Weights of a small transformer language model.
Size: 23 layers, 8 heads of 32 (4 for keys and values).
Architecture: rotary positions, normalized queries and keys, capped logits.
Training: a variant of Adam for these matrices, 4184 steps.
Each number is 500 + 40 x the weight over its row's rms, rounded and kept within 0 to 999. Layers, rows and columns count from 0. Numbers have three digits each. The size before them is the row's rms in percent of the matrix's.

# layer 6 MLP up, 640x256, rms 0.0705, rows 270-378, columns 0-127
116:510479462464558531519452487509502593457542539539575585517459514469506488417550462440530451441503493546512540507470535479437589465538463468493493489527496509532517558557559548470430508571499498475543451468447476500482505502462572495440508525475562552457404585551497509515497523507503468557500486550509531406558465559544521506551453524551519470474473561489575577492563475509512449489565
099:530426483440522531466451492450528521469423485533567516485489528519562548525417429505514508515476502513504557451527508465441434548479502477496495566495517473407494486416518492501500493463508484502481461446511553502491473427562485565463486487516606508532501483470463500432570537561448515471435558405537502463509488510470539530537579488481472558574536534466519513538478494482543507530492
096:506550506540518451495515498541467549578514472577481498421416509445500470481545509519452483517472549508391533497498436545481573468526543443577530483460473531470526551506500547499489458478560466453455479504535482552451530494524523590466462525462496498475509552496544531504535505591584479515546580514526553501456466520496544561481502531505483421475430612486394466530533553510513460538492
092:483508477487532496471486481551440553513452471491539521458554507458484483529461522469538437557511479526473541482588455485518498465529550508501544488552496518545527530466508558444508472529508470575547497524451478498478490505497547493467511558434496482478485500560552499446500542495478453568506480510516488514605516548492420472429492465479463383475530563435551538556559447522469498531526
125:507516512495498513532518510542432554512580481498478541507520508471517493507436504555519506507477463528444539357470446431477488511530544559406503522489515477447543487494554552485490456499504488444550492518526495498488482409414516457500504496475549461578494455433529459533536496493508504472520473520515506472488479480483524526535491533547468518550569478543547493415486507396531557520554
102:521484513430343466505452540498464518473461458485482460482517450497428536494535507469499493551460516494531472468523510512510478402502461489505564550555503438522572492457469485420493497531587477525500532502515489542497533419506497458468497513491514473530504507513529545472468527553458501517541432452475485536473496522488545495471486493501462561515520580489553527537488465400541513538461
111:517444467435482461530516517458548482479516451510497489562581510553457509484494470484503441480543508606448559507511534479477403479447505431464484483453463486455474425479498512541491485406456477539529502482495479459563430489476502559484486528509433515531509490544528513452447522503527491533402495472475436550505493483468513477429486550509487456531497461516465479537471491440555504435438
103:543485518485524591445463527501491482577489440529443536493465521474487502525423511539442478515520534526542535510549492457484499545470442544521523441478477531448492466422495529496554410453465499514395617502465527442496509500537511468434479533510529472485476486530466548527479484525519467507454437553443497516511490510520522488465473544537535442545488521495520552620541486519570476532481
113:502567553555432526552540513501492442544481465458452385550521498561503527600495467514512576487496529501476544532534541469490405549461513481549493474498455492416508543508534566573580504486486525503517584619496467504544454562475437460577514460511500495508573467508482483474519518445501439521512519464475448571488582479527440516461531518542457485487460461618482549498472501565499541544427
130:497565599602435494495485548506468403488519474495458454478493490530519486482512552571483587453551573441542450506520536525568483497565469600495550502471523498470478501468442461541613504447490524492468550534562492454470508515550470433586478456453510487530579469463495504468497544421436463451486482541481505533461542476522490465456545556494441492529479435536446499440448535522480469493419
127:573559501536488503492531508528528506456545480455455499520542506483573482467514553540525482525462483469453509371520535433520450539528526494470482432532481519614497488520555494488500501527565480467543505519458506532493449382493459526482472464446456469550490467484558465450500508524436528564456524506490491493508484489519579491525540489460574527540489467473514439525479451451582533519496
067:460563513497501522520492511523560532460480511496571538475488468473530544473470475558398493519481502486502433552475522482485455458549500491521512449502518535539482457523470496519490511454454463455541479536527424475513432455560509539524500545470580490461474527501497491520512507446509488513533536460471468553458524436531471484522530406526535501390554479484449466522494465440564503472507
100:444480412487468525453472485523608530513436521502544488530541517522463561566525479381441536457500515555598460553449524480467494449494525469516490521527473509512424468539501413510519456465527506524480537517559520476541498488575515531498492547490419527486525492456417496492469507497530476515558476454552446580446519535440482510509484444427534430510546501488498527495576503534515483478488
090:553514492508472528472532536514517517448460496508548509491382559517525507488582506509542491572465450465517456437445489601503515501491489475467474521532499434564545482501531511418497521535578512420585447439434559496484533510475504533409520522451487496522503459506437409554531479602468476529509546540568515441485517546499525482562512489517574507452522522442468515442488538478546489495531
079:465478543463469484611513571496487489526487463475529491502474501518448613465357530533506543533515491555496487596487453483544487534509470555441449514499537507470441451478489445475511547530494451583554490457595508496553506498486535542477524508538574501526479499541543508469504541468526487538525470541499486486557492508548453469551508508531483534517492631502450497488508498471500511490497
100:560530480540563472524564503479522502478512525509505513508443440498476475506492478521534433492482542480501513531469486492502563478499621527533478482535507494518458496520415545536496521426458533552563467476482489535496542543519391467522438360506523554512541460549551473459443451544487531485480534491487505490562457490517472511483514433464497522522474524556510521480482504522431494566583
109:544556445504534532550518490489466545507525450550558507508436491504486527517550551463490460527451511472483431491434448524509506527497538508523517559581448491505485505515510534448530508453472492523489425488513452484559487474561497569547547566551442513529483546535442563527497592498574498480512434479492470487449452534446463543594474507525521465466508535477495463448490520583529548519538
106:466553515517498533531508446486504535455478534591527589499503504469464456488558493496459499527533470643532475503569519483440500535534541532486466489490449484501481473503600517457479504495550543509546471554481440406548503573451510454487537520524498522486503458548478546525579542528478424514504513438511486487515517487552476561503539517564495479454482438452488488464501491441470491491545
098:456498466515418535518454495499520512518469382407492462571522523516484506473491446520537481531539532512520479471543588475504470522425510453468516511497469493518482443489478499451459494500544480515583565523509570543489472468457525524489493517457524553564513512467549480535555459505523569468462489495421483525513508495537511468419524484521486510460518469494497523518467527548502561471499
083:483508508457472441500542538488475516524508481529577534451499474469507517527530455420522543501434522490511512560500542416484486594542481560582432491475526497513507510573471476522472526476536518460453529445524389464455462490492472449465515526506513514598387532410455541539593553506445498509529495482522590526437492457523491481542512515488518532533544477480485520500527500501564485494549
097:560492493491482450565524486545552555548553390493525437475510498500517472515493482542552560526504501503483495502529570427481465468445583523544492556441534484554452464503545505537513409523448480524483580506553494456538435487448513609505528511535505481539510490469580482533587565470550513441494433464555521588518527459477504511547451531467476558520462516475525437475503552511543477470441
109:486509457505479470535542509508452558488493450523549530502487517515570504456525484566477434437467501487529511521469497534588564529534503474505509529535523490539506458498505440372439543560563461523502493474557544468504480554528491515427527535464550497524504496500472553519574540510431523526495440522575549463435435578426545517559543528492488504497531535421522483488470482520562514448532
093:456504530468502423441527507529471422510535495510455484458501509525432465476428493519508515524525517536534438431504489481456484527508469509500471468482580430439556462466474552534496514534588495488460527540500563483508451476437496427503522487447511491528510484454517497471521487412493477476468471514415454511470582555533547480490511488552513464616558484517492482395402479486494487517526
100:405508543508522545442549536465472472516492468559531467492460480525487628558524568544482557470487535463538486504446545529535443522485488552497507478426476486486483442517501491496533452438434409542475555603488508477504451580530495512534461424481507502526511456479505524506530455488492491494461603451562488494498508465456449581461600526501458506482485502546530476492524509475475480455466
106:550470520554510444433586477520504539490496525507466444454512479546433519559549462528514603530529514507461483551502491512509540504442516479513446460447573490428471510529513538502515526545550471518494542499556490517563440467473477492496463473590455519515543567520446445583498559541487452538494491552521484507390502516523432476523535478437519513461529465467469452531502498473439415497501
094:511519503537482464530553423421459561548510530520549511474487497529450525550463490439498485525537430527501570506512453456513512449506469479492525470518495503471613556496512530474478523552468509502534459491471491522500532586553587510487461540516553518394488543519499509514476515492516500453594458545475522494541495449443471487507505484538497483487478512545517529422511517525516515562502
134:416441508473490554516492491487530458531483521481526528578468542526448534494450552486466486483487501545501514532521452527499465528505442493492522522579570540541520442471517453505502498491449522491504489502433527496477551517486456427489507443438408507535469426465606566486471473543488494493571496506516445499460515552461549450516536501527481492537510495526611564485513455474520494535408
088:490544487493533485502508490471562510502529533485460483513482515509480530479517516345476466495473421503508530524471502461543516540557536504479501573496535534537527441496548514464449481461478503514496499525506543495498490500535543504447455472505492499563462437415413516501527471566478544550506499487522467629500461459505537488512581520443563468519526519385515480468530494559516434453510
099:522472559481549519513507489533419542445515545512542495495447493527462473419495511496506550544482488555545434480482509433476566525499490474490532420515517407519526464488511476498482532493543498527450531449555491433497457433492503478434531575535484533477502559533439517549521600534489528583371439498523529476425482522532497510528434519444437521537514514493539426539452558485543509541473
094:473589473548510502459484460558467430452460573547527563494488442429481449514528465492475521521493449476508498538535514430536438460526503532525489486477604485464510545509566486492532617487531445519513554559519537509499419470476522549527443482530541475502483546496530593521473525442491493464574534582496466543465526434522446524519466522474501550521507457485439471477389513535506459508536
087:484436511506361515440481534468526476508539452496584499491539492516479533528458490565487527438517539436435515521444604527520527477455441487494526458558471456468485443470450485500492490491402526508479500519491482502514510581518487492497491452494360442496524474498480526505550451467496449498483520501527527493539454531470524526458534458520550543474484488541506510509491461422526512598540
089:534474473477398495528471517529459466483506529500488470457507446531568441515541488480506513475492504487535444501519487437459476535506456562493501503500525481405474431525550501434478469441532487460549548544551454453442420481404410438545435494495513490523567489429524475527516514453471583553419445437511487528529544479537471501576495525511515538543530464506528501505477561534533536412476
110:447451458510530473454519501523456484503489479522500407437531490548497514562481489518496488453467489512497501522525517604518479528517562440490483453486513512429522469519499540512439443516497548495483531511493485467508434512563518546479542466502539484522500432411460414461522485557548531433513603498483475563462484454547496540500495485502480454522555465445470565529551500527487496544437
097:497435444461535477493465547451519465524576449484474521502524448528489517419439539593531467482485564483552481476485495466496492470503485497508481489494537524470463547474481431491488501501473528463496494482481531495513501442445489469542445544544467471414451521538525469478461531487465449475461505487506535522512480553552539468408456515429468456471468492495520515476491510520557452498569
100:465499444492446525523418476550496491465498506564487502494504449495525454461548501487498552490489444455543505393445521529518493573509563491580504495553460460513470517577487505527495512444509566445467487526465572509480480417520472551510518463468518512510474467488450504547455459468484541525523491505450497525436514501417536560493514547497561513498526474484493483525448433514482497532503
079:418489457488470490578484450488528502498527528490523528479535530505558550433474479542508505567560508438471516567547430506524524522482522517545482512542518514372510539549574478406532514560614512500543537520508534547443451421509535489509462530515545449482486541480514569537490516503491494531520473509578547517527511508541514569501540555460455533513545546484518480518520437528509534421504
104:474472569395538464508514493509482501435551479465489547471511600517470404455476531559497467498398555403448542481562518515484540477545493530480497514430483465473497469526483491514433449556479562456438495521431560470482536499499502488462478545469563507518430466488457477518547513542593462452499479566585516437510416507485527518495476507456502458543450520467443543459505519472578512437536
090:528470479515494465481547506558542526448555511521505523519488538471544431455464502435455496502479566565447543530516498516494560511474495555449518475485516519462500496539470469420506516491527532492578511489532503409496445464543452534468522494525499559407486576500499587488496528563515544591452457578558504461533480492499546500584509512550451502495445539491471462493414520547491511471466
108:410575547439468509538456499481468527432540476586469465516505509534530492458493516483529459458501514493542582474463475481437472493485506550563469495437454510510562498433512464497522482429444521440519528536490516442478476456455551478448471510567557587388531513427562517479586530529494471475491519525567581513487472449499551534458517514527455535496497466513501542528514448514419493514452
094:549478544506495450543545527454516467477523514491537515482525543522559514499433509507507507469484458408469517403531512428553459578521495541488552459532466577498477514548550507486496470483486475428508432524566495433522563555404540530537514496493457443450519521489467496503492462412525509491469577483516491474533508469464511513563491532480490556501510528521521441477501486580456489527468
098:533519537437505450428536476547526501486468513472435497590504526462495475508492519480488482466457518496476566455523466441485510503469541540452462475497481528458477506482523437500509546456506538496528510512497491495519604567486505501472536511415494577521494561552511431486522509570444525558514474513543459474463492544501471498508555571474513524574491485452449465473440477507507532537512
095:445425558547449507461478480526498482476405511520461481508469476475497590488453541487554552435513529598591475520484522459501532512554545484477469432464509517474595468489527543449487422488465551488488532584471529561488482524453502503448437477535505576510508443551455498477536478564434517525534534476473460519537505476492517575509523549479468475519566504494540518538540462415468507461461
097:485531593523535457545502548522487475486504530547494467475448503493480526504468526489491474497537516438506567528479440513496532499516505503482529466510424535500473506529497550553522507435491428548492476462561505482534490536437474555486439427532525501435515564569566454544461475479483462575490580509465477468478508555518486516456432523516511453455435553564485489534563484502489502537548
111:575479387601536475468483492510455504464521507498490486426479553507474476530516512468542501468469509504409490407508470586529513534503478513495519561513564485482482486464482532480516481500528525505454450476463504502409486490409451567487530495539413446535504570483495566487518507571524616455445503441541487567498441507476508548529470506509565546473533465459526535504477494544476484433413
096:597481534480527515501446511531508465496436555434463552517512487409484494480536413484540514427523459491501545465507493455485431476511511473547591496488521544483496511449468542486505507504473481529436419476460504557503507488494525477481498542563469447516528484451525500383519485552519498492477470514509433447502490437455449525469448526517434492597534476472539511486512480561496481476543
094:462491457526523508588465508518441556485548449548490531470523540526507508506566471462474518435487416501489487459498487496494474506501476453492519517568559419506507463541473456512503601493538524498449485516547539482501467539432497508524501450539540478567504547482494555500545581463460537451470561481512532495468481578498464456540517513446481544546470506492509481463476485591470535513494
093:516482465528447531470540510530529496509575560545483507591545512469490477528544508463560524501499492468442524467488515578500469386485448465603510491484525530442515467517489548531476546547545517503432499559436536518412549494571500500550535492518458486512546521429467516478474533528492455461507588500390514491450521487502487541527482455509500467484472478541447517438489509534425494540534
093:512468497544544510563505547555521537453559502531485523486505484566501483492403518496481517514482517541508461518416512472544520520456603472473528563486559513557413473498421514451521483508517476582507477503469512510543489504577520530454507527489405530564510501541498445528486515524502459460485571440519489546450539489560502436531553531482538473475499497572458544512553490552538515542545
112:523517477580531525537596498522426483495507470536472517481489513504473553496438488543496509496479553439480502463502507515475549552451572560535500497529607480499468522446423468531500478561468503554455473454458504499518502543469502540526520422505539464546497483563596521484498480453530514477502536478450466516516472593512483479497499533522495465571499527526504450465482443476534436476428
102:470445544476428525437548515479482503516474491557543548445485525456549553555521461486480534540480484425538485453546520363489448489514486525542467429505517441475502432545473505523511487522488460477506503544537491494432456438416497468523510585493455503564508445489485559534583562459506407547454539455551507500460547516499472516525537522511461527487464518534517513469513538488533440478436
102:494440498511565534473505559467499470525478471543482442475494495562499512569514514521520455536506476452484475543589514492503521427499527505540504426500494404522494475523489515474510488535535451520462593541483576506515455529530509531496536523536442510530523453424539459474498483551549509450566470441536474577487459523471523568592539441499456501487486507475485607547540531499517493499382
118:566492461560501463486474479454519487488486484447445566480468432407417435475507528516515472494502498446480538423545496537548530529514529486593517418545552527475477547517586539554453548465507555507461521484538513520418537437568451520506514531489492466409497512503518483476501531510499517595525530478524529434520513546481475482491478465557574473499544486500482484500431461467447551490539
088:478539538494487551496450515523470440478471514510522402547467453508494488409504499530492476550489534494464513513492494496552500486490497515446530469437490488522495508493466520536496560491444421500519537504519446484491493476441427453479478499482559478531547519479515467475497512456541495520475447485479523553554502445557464521503459523503482542593482480486500523595469505537512457441462
123:523531474532543462473468514497504554499494534507499545467431480485451516477526516516461434488565583469470473472553486505441474495484503528468463539476521469506461552522445485584504558593456484526451402474543512513549509553407505499510520503548522539503509473582508559484460449441468539531474498531459577483514480537487528445542448558520522479526511483494464501492463504516512534456479
087:470456504499509444484515545517449468507466460475524533515518456487511535552474549497382493517510479508484539531538482519423542505520442514463497522524565479468490533555526572528522483599455453583502508523442455482496451553426485492514499558408545520522528501589546499593497482476498438473512529522510542540523514523480454453479461518532468512577530564608467503575456492438499498510423
099:486516556509529503552513446456588495524521574559543490524544410551573522536510475519451489467564470500474549446528505484500415439498545541507502422542422559489472480543495498565516499484504543458509463487435460533568522584507471494593493405522530465480562478505512506531463465462513491511506538484476479546558528481513457478472489463570480447533445493554431471489506467503474477495510
091:578520452596531557517554483581486475458511443433504512448491477499477489546532510504495519531577490527559439436543581584505506551486434520431461523537546496379452532461491527526538445535551549533463489470487528498464470462544500521479542512488444502557517488523458530530519484503519503461528580466448463504478492561475498473494520468499663499505545482475494464479406517524512560480461
096:463493506488555531464407547459489520567505486526556528556527529487487421428446561546443466492483472592506466503465460520493493428445464524420555595526477474444425448489476529460511548494501490487522483507536501505485445480551483480543506538448551506456491580501495570523425480479423418482456420530470497456415509493480503539500467449524495524531487513503529545466547498485470540582488
094:501524545468518532532562491443412461449476502523491475472553508413479475487528535499549562517510500491520523619480476463540528505489476485576560492501546533490427506505512513436505492495461457506498529525596535472489510462472502497481526549443494500536570488567542489500505584515428557512472438485475527484494547477537546522499514566535457550466515486457506421557473498469477506420545
079:563488486552538481527529536574485515487478487476481544464518511511480535465427523474549482558536529516577573508566564547512455540525410532469461505538453517490531460438477483503531513389600482607551563511484520592517553545528506417470527515472475488407466478498481543517535563510506543497497504527475482503509521515480530454441475502511595493542445509477577470543462503525546473511530
118:483478527478537573496526561437480489570464468487506581513490479483522525555522551474489513526445470508499583436434534496539484524523481522467504493520475474466490427531517501472482558466500514495557496443529481476438477494460521487450441524466549491399421477566495498488458479460548445539506583525529491468451508570530418487531535567481514401523535426493508483573551490494485461501571
101:515546536461554518500548510488486505483511465541536576456460470511410432442583531482528482492502551545460448507436508519453460484456497494568552500470518466472491411453498503498522455508431587485490610490447490490543480493579519474457523490463521478552520520554501466496492536499499523473420501467531532526538479477475537498516504483477582567441416485484520497506503559543447461548494
101:484537484500519449471459452551536509489507567450485461483505542534471493457510513455527524498503514487469476526528464576495515544485442436590491450516521514477494543545505453487478427533522507572483450422546534590506519515547472544545500486439455473530464505515507477512440440543415542489616502567552485504506500461500461472569515533493610447441445560545499436468463534504485468477492
080:506451449539532482381485552533484539453540453516487463528496477611470538414562465457576466540505463557529434524474586394462526455459491484500432504475495502539468535481439513526513532496535505464514528522524558476579460378427491508501467473492481490496542454499533345482441524524523460564472497487560514499541517527481476520545445547482555444471550559499468522548514499493510471465500
098:509477450475518490430528528559466531480630502534525591428508550496461511446439525454482518456481480507524461499503482533526544527501493524513565539565508451494460462498513495454477518522579496461478493489509512499425479416468502498476481626490490533484494555447473543503516625503502496513462546467501472475456457453510540489550570538424521485518527533454530498483448459513526496486557
089:504531531474551475473540503538475528486482520494531453589487519465496476482463443512516564496532474507488511451483397448460521456497462489501499455528561474436442510503532466480472534545630488495503517519530494471543530434486490480470513467521508454548470557439553472390502450529462462556487450520482457522508467486489436516515592395510485446553522508435518517447442500481529476487502
114:505463434438512526446470510446475514486532566507522548442452489464536471436532482519576450542599533483460532444463517484494545440491525531533471554534495555524397447535507511487482525468558494493457488472472447557522558459511449550533552479538465502532515561547453559443491553451484465539536467482487554425402496531523492520533486511570572487521504592480500492468595476495455524501517
085:440547515521517525515496524476465476469571512511487476419490469550531452608506490527495460523539554472431528531416461564505474521503495504523539531522506535401469499463487552576569504551529481516500528493562494509513540534497413470507516479487560464477528502534505511483447527484551498443474572497514499430474481505490445485505508523475512483492484563504415444499477507544417568458508
080:542471556457455542514560518461467506505505508445536389521473519590470508526481418506521501446512536505427516545506544520542507526552453400502500457514468495511482444540414466500474510520485508515535443473542457451461580482563468471441493407515407503545462494472506467543484466558532529502526551484557563498579496538458484521546515572562494430474503470521493488467514563478500482526451
101:496515485519507455503517486455494493493405505468470469528561461481456474540457514498547516539542512478555502522481526481522503496499548478544411434464505489472461496565503536572472608433521490446467489523456437558468557477467540509551493399541577481509500447518492468538528469421531433519575571462483502546471501478483445489495461467455542543471574435562435535508519468465405529459506
092:444515531431526439486522532466481485519538491538600428523527485504496501475468542478452483578509516452481488517512498510500458474483436464510444482435490439491513472524456439572514511481398475503489556495485481516481496477470466558470430500532606508575498453508551539489587480453534499445520504450529457536540505487538450531468530452438505482466421535497532503471534447522494516516527
101:474408504490530517465523495437516534506467485487509493417492566486474479567516441440459532476471456450543443525502487534542527460482430462500541532510491492579444493536523480451570545529546571510444466455455496463510525431444522422446499583492566540520542562567410492515503500510470577445466489467593492465503515494564464527514493455471502538470533474481553525494449518533564507511470
090:545584467554479477523475434517480483522522538467461507427473432492430454453482538449553448461537503532458476550517372579560423494530560451529527538492484500516481504476448501549517426455483538459502475481452383482547492603450569590493552465506491474462551474519475555485514492487475465463521417493531489458442554506457498473443449474488539507476478517505487501502537498547559458523516
105:526508448527494574542512525542450484526491489471520468480529485539512470552489543552469486499564539534492542452537541578535489472505523521456528463531541453462510462457470567554495418494491528574495493507517477474479528527505485555492497493440420461558487465467460524422475481471511480468552526437517421548509525507508458518456495508546542480462459450530493456517492532532444562508534
116:486556481492545561505490485450511571481515537469481575504446520556535481478539492400485460403463475437557472475505570496513546526521468514479456527463567492505493583511467469487407526493499498457462428453460516547485543580493553480388484478415475565502473533503491472541530522550522562461541476507540566440526438457523502489567519476457549469469497537439557515475462517520514486465546
105:474480474523511518522429467480504527486448491441561441484549497550405520505456502496496486355505438441542513550498581544517439458517500451455488490536512547466544464517493485518492480479489478526532468505448499544455573534493496525506479486514482449502501450446462518550463493570509466486565523550445476523468474498473539501434497420453496522488588494486500567431475495558528448495478
094:527595463536579538510535524479510512462528448547518467495449466506545484473473479486489452464449533529469540581478460478474496553479489572468469486477525461454521511504513475503492566402437484519495501550567496470482510496520482571465494547479573564420473547435478546461462528496466449551478484489544527519501495545564550502519550510475449491427532537502556473449473551589529512480448
103:503480447523484471423457509478584494486467455486451536521464454578520470531596494436491446493532521507501530452524460534519468484484503437501531468501493526574564493508524499474515492467591501478499511495448514486495479438480479523460464539447525474511462523476460519536528505554502547494451547487499552552464517462557545484503473500471546509444479478423495468624518517469492524467511
099:477506528475509426439454535521530527492431541491566517530482514373494480477516535527527487517541525476542438475522555516514558508522503537552490484476515517473579545511456419521448488548490533435477541491459471555473490517485504520455488509481507465513436534591524463486566527495542416495547520573548605471523463526562468511510542403452485502460505511459509491442568514507436490507556
100:532452518541442518486453472500547404514543542420428495510470437469512429509484544506561493573532533484529482471501469454508463464488513457560536472502507571445527539528550518557546480453453502485513570495500537562530573489536445498604506457490528435469623537508574397462458459462469428482551519498445494552455558475500482452469468428471492441515449444589382507475533524517508454510464
106:488479440441505527461453513521435527516490461485540573480454560442572513449493529429471493452465465518512537549555554462443485506506444513370434494540586521590554481477503468403441450549560521490533426498438576502449521460489566463466466552422512505511515508487484518477497552536444540505512515536471476445490471467567515507561528511467507470500544567477525484463534543452519493473508
117:490466516520483415573509513471541487565525520520527495521409549465469452516435536544512475496555492474533485452569513529563423480523503509477525540453483442493541479545526558555506531472504472433522474526524550544531564520528497478551484488417530498492503499497522573400526492474447418528470472509435500528533504520563534504482422482555532508544462497536440517420460456514432440491487
095:541467509459564501505537543567505499573610457532510562510459478560529529443492499525473479420484475492448510561393495522483501551455557580430511542466451472509439516520496533474498471459488510436512513506532576502525517505483509529486466449548497554508403548520495591513488566531558483487468478455530475453474450492507529508644492559479571408446479533471474476470502473593462529454579
104:538499544554431493544443545535535406566551462494514460473463466524530509508527510530523496515492548485490468478544455540524478475552446582507563492536487472479493455479459472519595491483473529499519561508532474474439489480493438453591452457437534488462578459487518503470490528449481447542439434526475514511484573466522445463480558492503447495487475466508443441479452576543492511482499
112:511468536482440499565541503505524531436501494539535391492520493522536460526553492565443499534410549480469508564537451490516466406493482468476483469428538500480471526506463516522506499530487442554523487515464558495497543537518459539525528460502522555472498461453538432530532474541573505586482473586464502536495548493474512476481538432534422503519487490491510474458539529510471534457480
098:514518463529481521488480497477501491501482485442462527500531506460493508519444507467480486492502561501449503536558445513521538477513489519538491530442534504499495542504483477521488440521522497464430438433508486489428506589607569553444528535485474505495512447519481503472560448535600513451510490522514485547520447564530512465529525478449525479519511543477516529536544497494579552478505
100:528479445484424476533527481518448472476458493469576466525540488487484546537479471533478537559485462486535487401528578425495424514491491490517481507416494456490457456461543451552486483483526500471463534535545557450506474415463472464489479513521498456559483485420526492527582559400461492550477490505493490521436549451483508471488540492447488514494555454515558484473489448515501548455459
103:479512490459506444549514490576513477511514475537469496488506472486538526432505483494452479481502501573467528551475474527482507472477480467447491527500500552498534475452494457430499507539497491484501551553436547456505472519513509424467472529539578472405489480489543480510465536514438555496532562590474569394524481513541548477512518515514508496568453496444541520494500494424570472511524
104:474539530483450480485559502409531446523497441477431467504538485500453509588520508511453508514497543475482522516517505510479527479474516580554442458507496523502465515526531490552552492492405568451530548490492461458607434545482459512474552431544491482462533485490473475515517456474569485538477506445557518514500551462485517536524468470527473492564514459518396501548447528464470484507454
105:453519545529470496534466490498471471522442413448455529512464537499486536531565478487482587510430538492529510513487497476557570484544448525466538561479532485512499538535490502482513535546504571565511469469463557535508527531570483522468454493465442490524528474439436529443486457556534565505506514516538553460503461508531495545490565477515466519503569464432416444499490556406485509503403
103:469509514507585518526538498486460525454525480561560519451477502476535505471532520458519463474472513417481497532478515579525534463504480539461495510499516465487477456526441456461524532557522500445516518519484459519466515575457519501501493457450592480472531587493489530446476452575567473512558576559506509492483480496497480513540492465434588504441493569484549551434480530519420534522564
101:470520484507491525512468447472527481412490527478562542449470524497502424475532481449578485508511433507496419516560503493524539525514442451485523560547483522475499515531506428480500484537532483491458510480451550561399562566466519465537510504460512459581469485492467515503469505492491516467502549544526554467534443509566526432533495503490501532601501551492552528498513502501518468463499
082:498473485525500505482443575558507452602479492530478436546513441524423495412444529483514492522500517535459507484529418483504552488480482505551481447433466494497476535509525577484520480542512531399504562549458416472502501442529523478510526487448539537550503513477497504494528452546431495479510415528449506479502519509450474543473435494511473541527525467446467503601490491464490534495503
097:611449547536510455541520551497510449473531498523535459404468437549542456505503508537485450509544406470517532549504466488491475504479508544476523539577505517448463440540527513528522499496460479490479492546463523546459574421453438511518493466496449467487484501426491440509522465471511555520499456515459518474513519508477565526457475457474575516471505443547483564449508491520474465484517
098:573509481554545513511481512564554479446565539453498459429498521497505559502481556500480541576520438480534482421480579495490535461508452510534524428474520506581496529492472496458506535504528495521495559492505550557505528509415455487531450470533511480472511476504472534535508510431461552536523470417443499547543517527523513452493502510527536530497545466447542467516458488562447483493489
091:399472557511457482406516460417479562478496444522520513522531546511426512514455564550507541460472541467559540480532519496467485562447499492440474526503541518573458477470546469488539436511462473533456464504508514484477509479408524473494476494530505497463547481524482513481537504517483504477512550501598500489545495503523503512562563561456469490497536480517548514500466510420463496503533
098:542527518450519501550531515508489490437532488500534475491559524543543536450506515468508476508516424507511534513464548530547542450535552544497505563495457521447524524487488482442484482442441509470506479525512479510450526467506493547440449556483526557478371476381455558556535564525471498448468484489504552532501491517443547582545518489424546560427586526459495536438525428568584529473492
103:519488570484408547567500432454527405463479553471456478532514517586508552568593515532472506530462531466474487516478495458496447529503500511501506516513493459520601506523531499553549551497543548506464551503502508498508456530500445471578523458491563454463612473470461453477500453435481505558486511559552531554400549453452433464445456506559496491498490485566476485612431492477458547541488
088:500506494478470496456442541505516518466435577530451519490454514509507527488540602487414523511490522497447486472437528506450518416513493487562561405467527462549561555512397554513495562496445554462516498557551517492447466567563496515545500489512499482511519541501487495450454554539552525587379499425501473500511505485515490531521535551549513531511494434524484473525476490490472515468518
088:509501479548463378536514542523500525503457448482431516458514471486415509559462508437447443494490574487465527536510464511566515467552526460483557546458516440474478535494494524437485452520543525563477438461463482484448463488468535564441449494532449471479487491539543519491477508480566542472553540472497473509479455522498567513448492528440510479439518556509561540583537472468571485460529
106:498490477506522519476444559564433567459428443453591572497522506428559466516507483503446492505523506542473488519525544453508562508543487577483551494496498468440436536485529517515492507496457473524443470471521559532470533505475480492500516496533489407509489513530535520512495525494508509502506478493590494513492468573473545486511493471515537471515507501545534523482490491495526584561492
108:430498497492423517471459534519490465490529460532535454571540465470448501592495500489426500495585542427466460440497441482508415513438475521494533490486453477544465435511388494513554546475496506487446518522535462467524508535480434464509544480417490501515538422513476529472475452469537546513513438496478503497501510451423445519501516572533498559531454505533532496452485461520515599474541
114:462536503478502458418450478507637476494488443490502525539490516539476485548520532431493550516491515457506553441447481466499463475529516415537430499536459520596527541540427449562500513478506480529495447467595486500472469466545454518477490467514537515562547469454447549435505470564488514519505528489458485533505488458511462492517513417421523496449456464488508482504524510436580512493577
085:503551577456441518587482481518559523499464511498468465514499516410524480479506445501487513497525513495509580558527427455547474433540481493549467517524508515460572543544521545557566482539532441530552522517515453509519438472570422593495485507512511478494467520488509544506490452474536553502487513482553528535519544498509545486465486567529456531515450476505484493561600428465462440475481
106:466488563545475563505495481486481470542487435504523452425570483530475566543487497523524501458548549494545534566472455499524487505520490482502422496554467535427474511514516534544594496518443468520471528511476484473539555570476483474562525464509481460479589504469517453555503483462515403456456543476451487551511568453548496466484476518519480514518469424503519552500452493529441548552428
119:510443496469470518473497518409530456520505526469429533506527453418571488530465442505482515463499468527537528418445499480511484469466483513472484551435435538458521490526510429537524437539510492529534520484503523455468546519522420518518499441491473422539496531499430454494507487475485414496532472499484553516490496472490514490473537542432497499505550420477425491564494512489531542493397
096:427512461555420596434531510408481554523531537513457531444492500494587563481472491452488507470515488456426511506407484440536488483531522551517440574458477504467463489521591452437498486491457486422531475519524534508482454505453512491549455522516495499482524458530475418465579517548444452466464526453530483528439506506499527527496551473518505523475499500529471473535550450472470598463520
092:439554548536475506466456507412555469507437489475460517501470438483521606546514540502448485514515493506503513455452512444461472548453501504570463524545496529492576402525529613484510517520444463527391487534451422476473468493496507476443566537495467589475522523459433506529542449531480450434488472490511525522513550493528435526525559525500492468542516523540474546538454414457532566460456
109:448460557503430433458546425557475425460569477431453453486471462569492486484507535538497544469553530517503415544506512488492490521466545486566499495519510470441541470532511492526564514533467564499553504523523437484567472510496438525526543485477496526551585476489455533494513455435500555517510514462510481544465534522494459461467482552471490491475465460577445464565437482434491530457481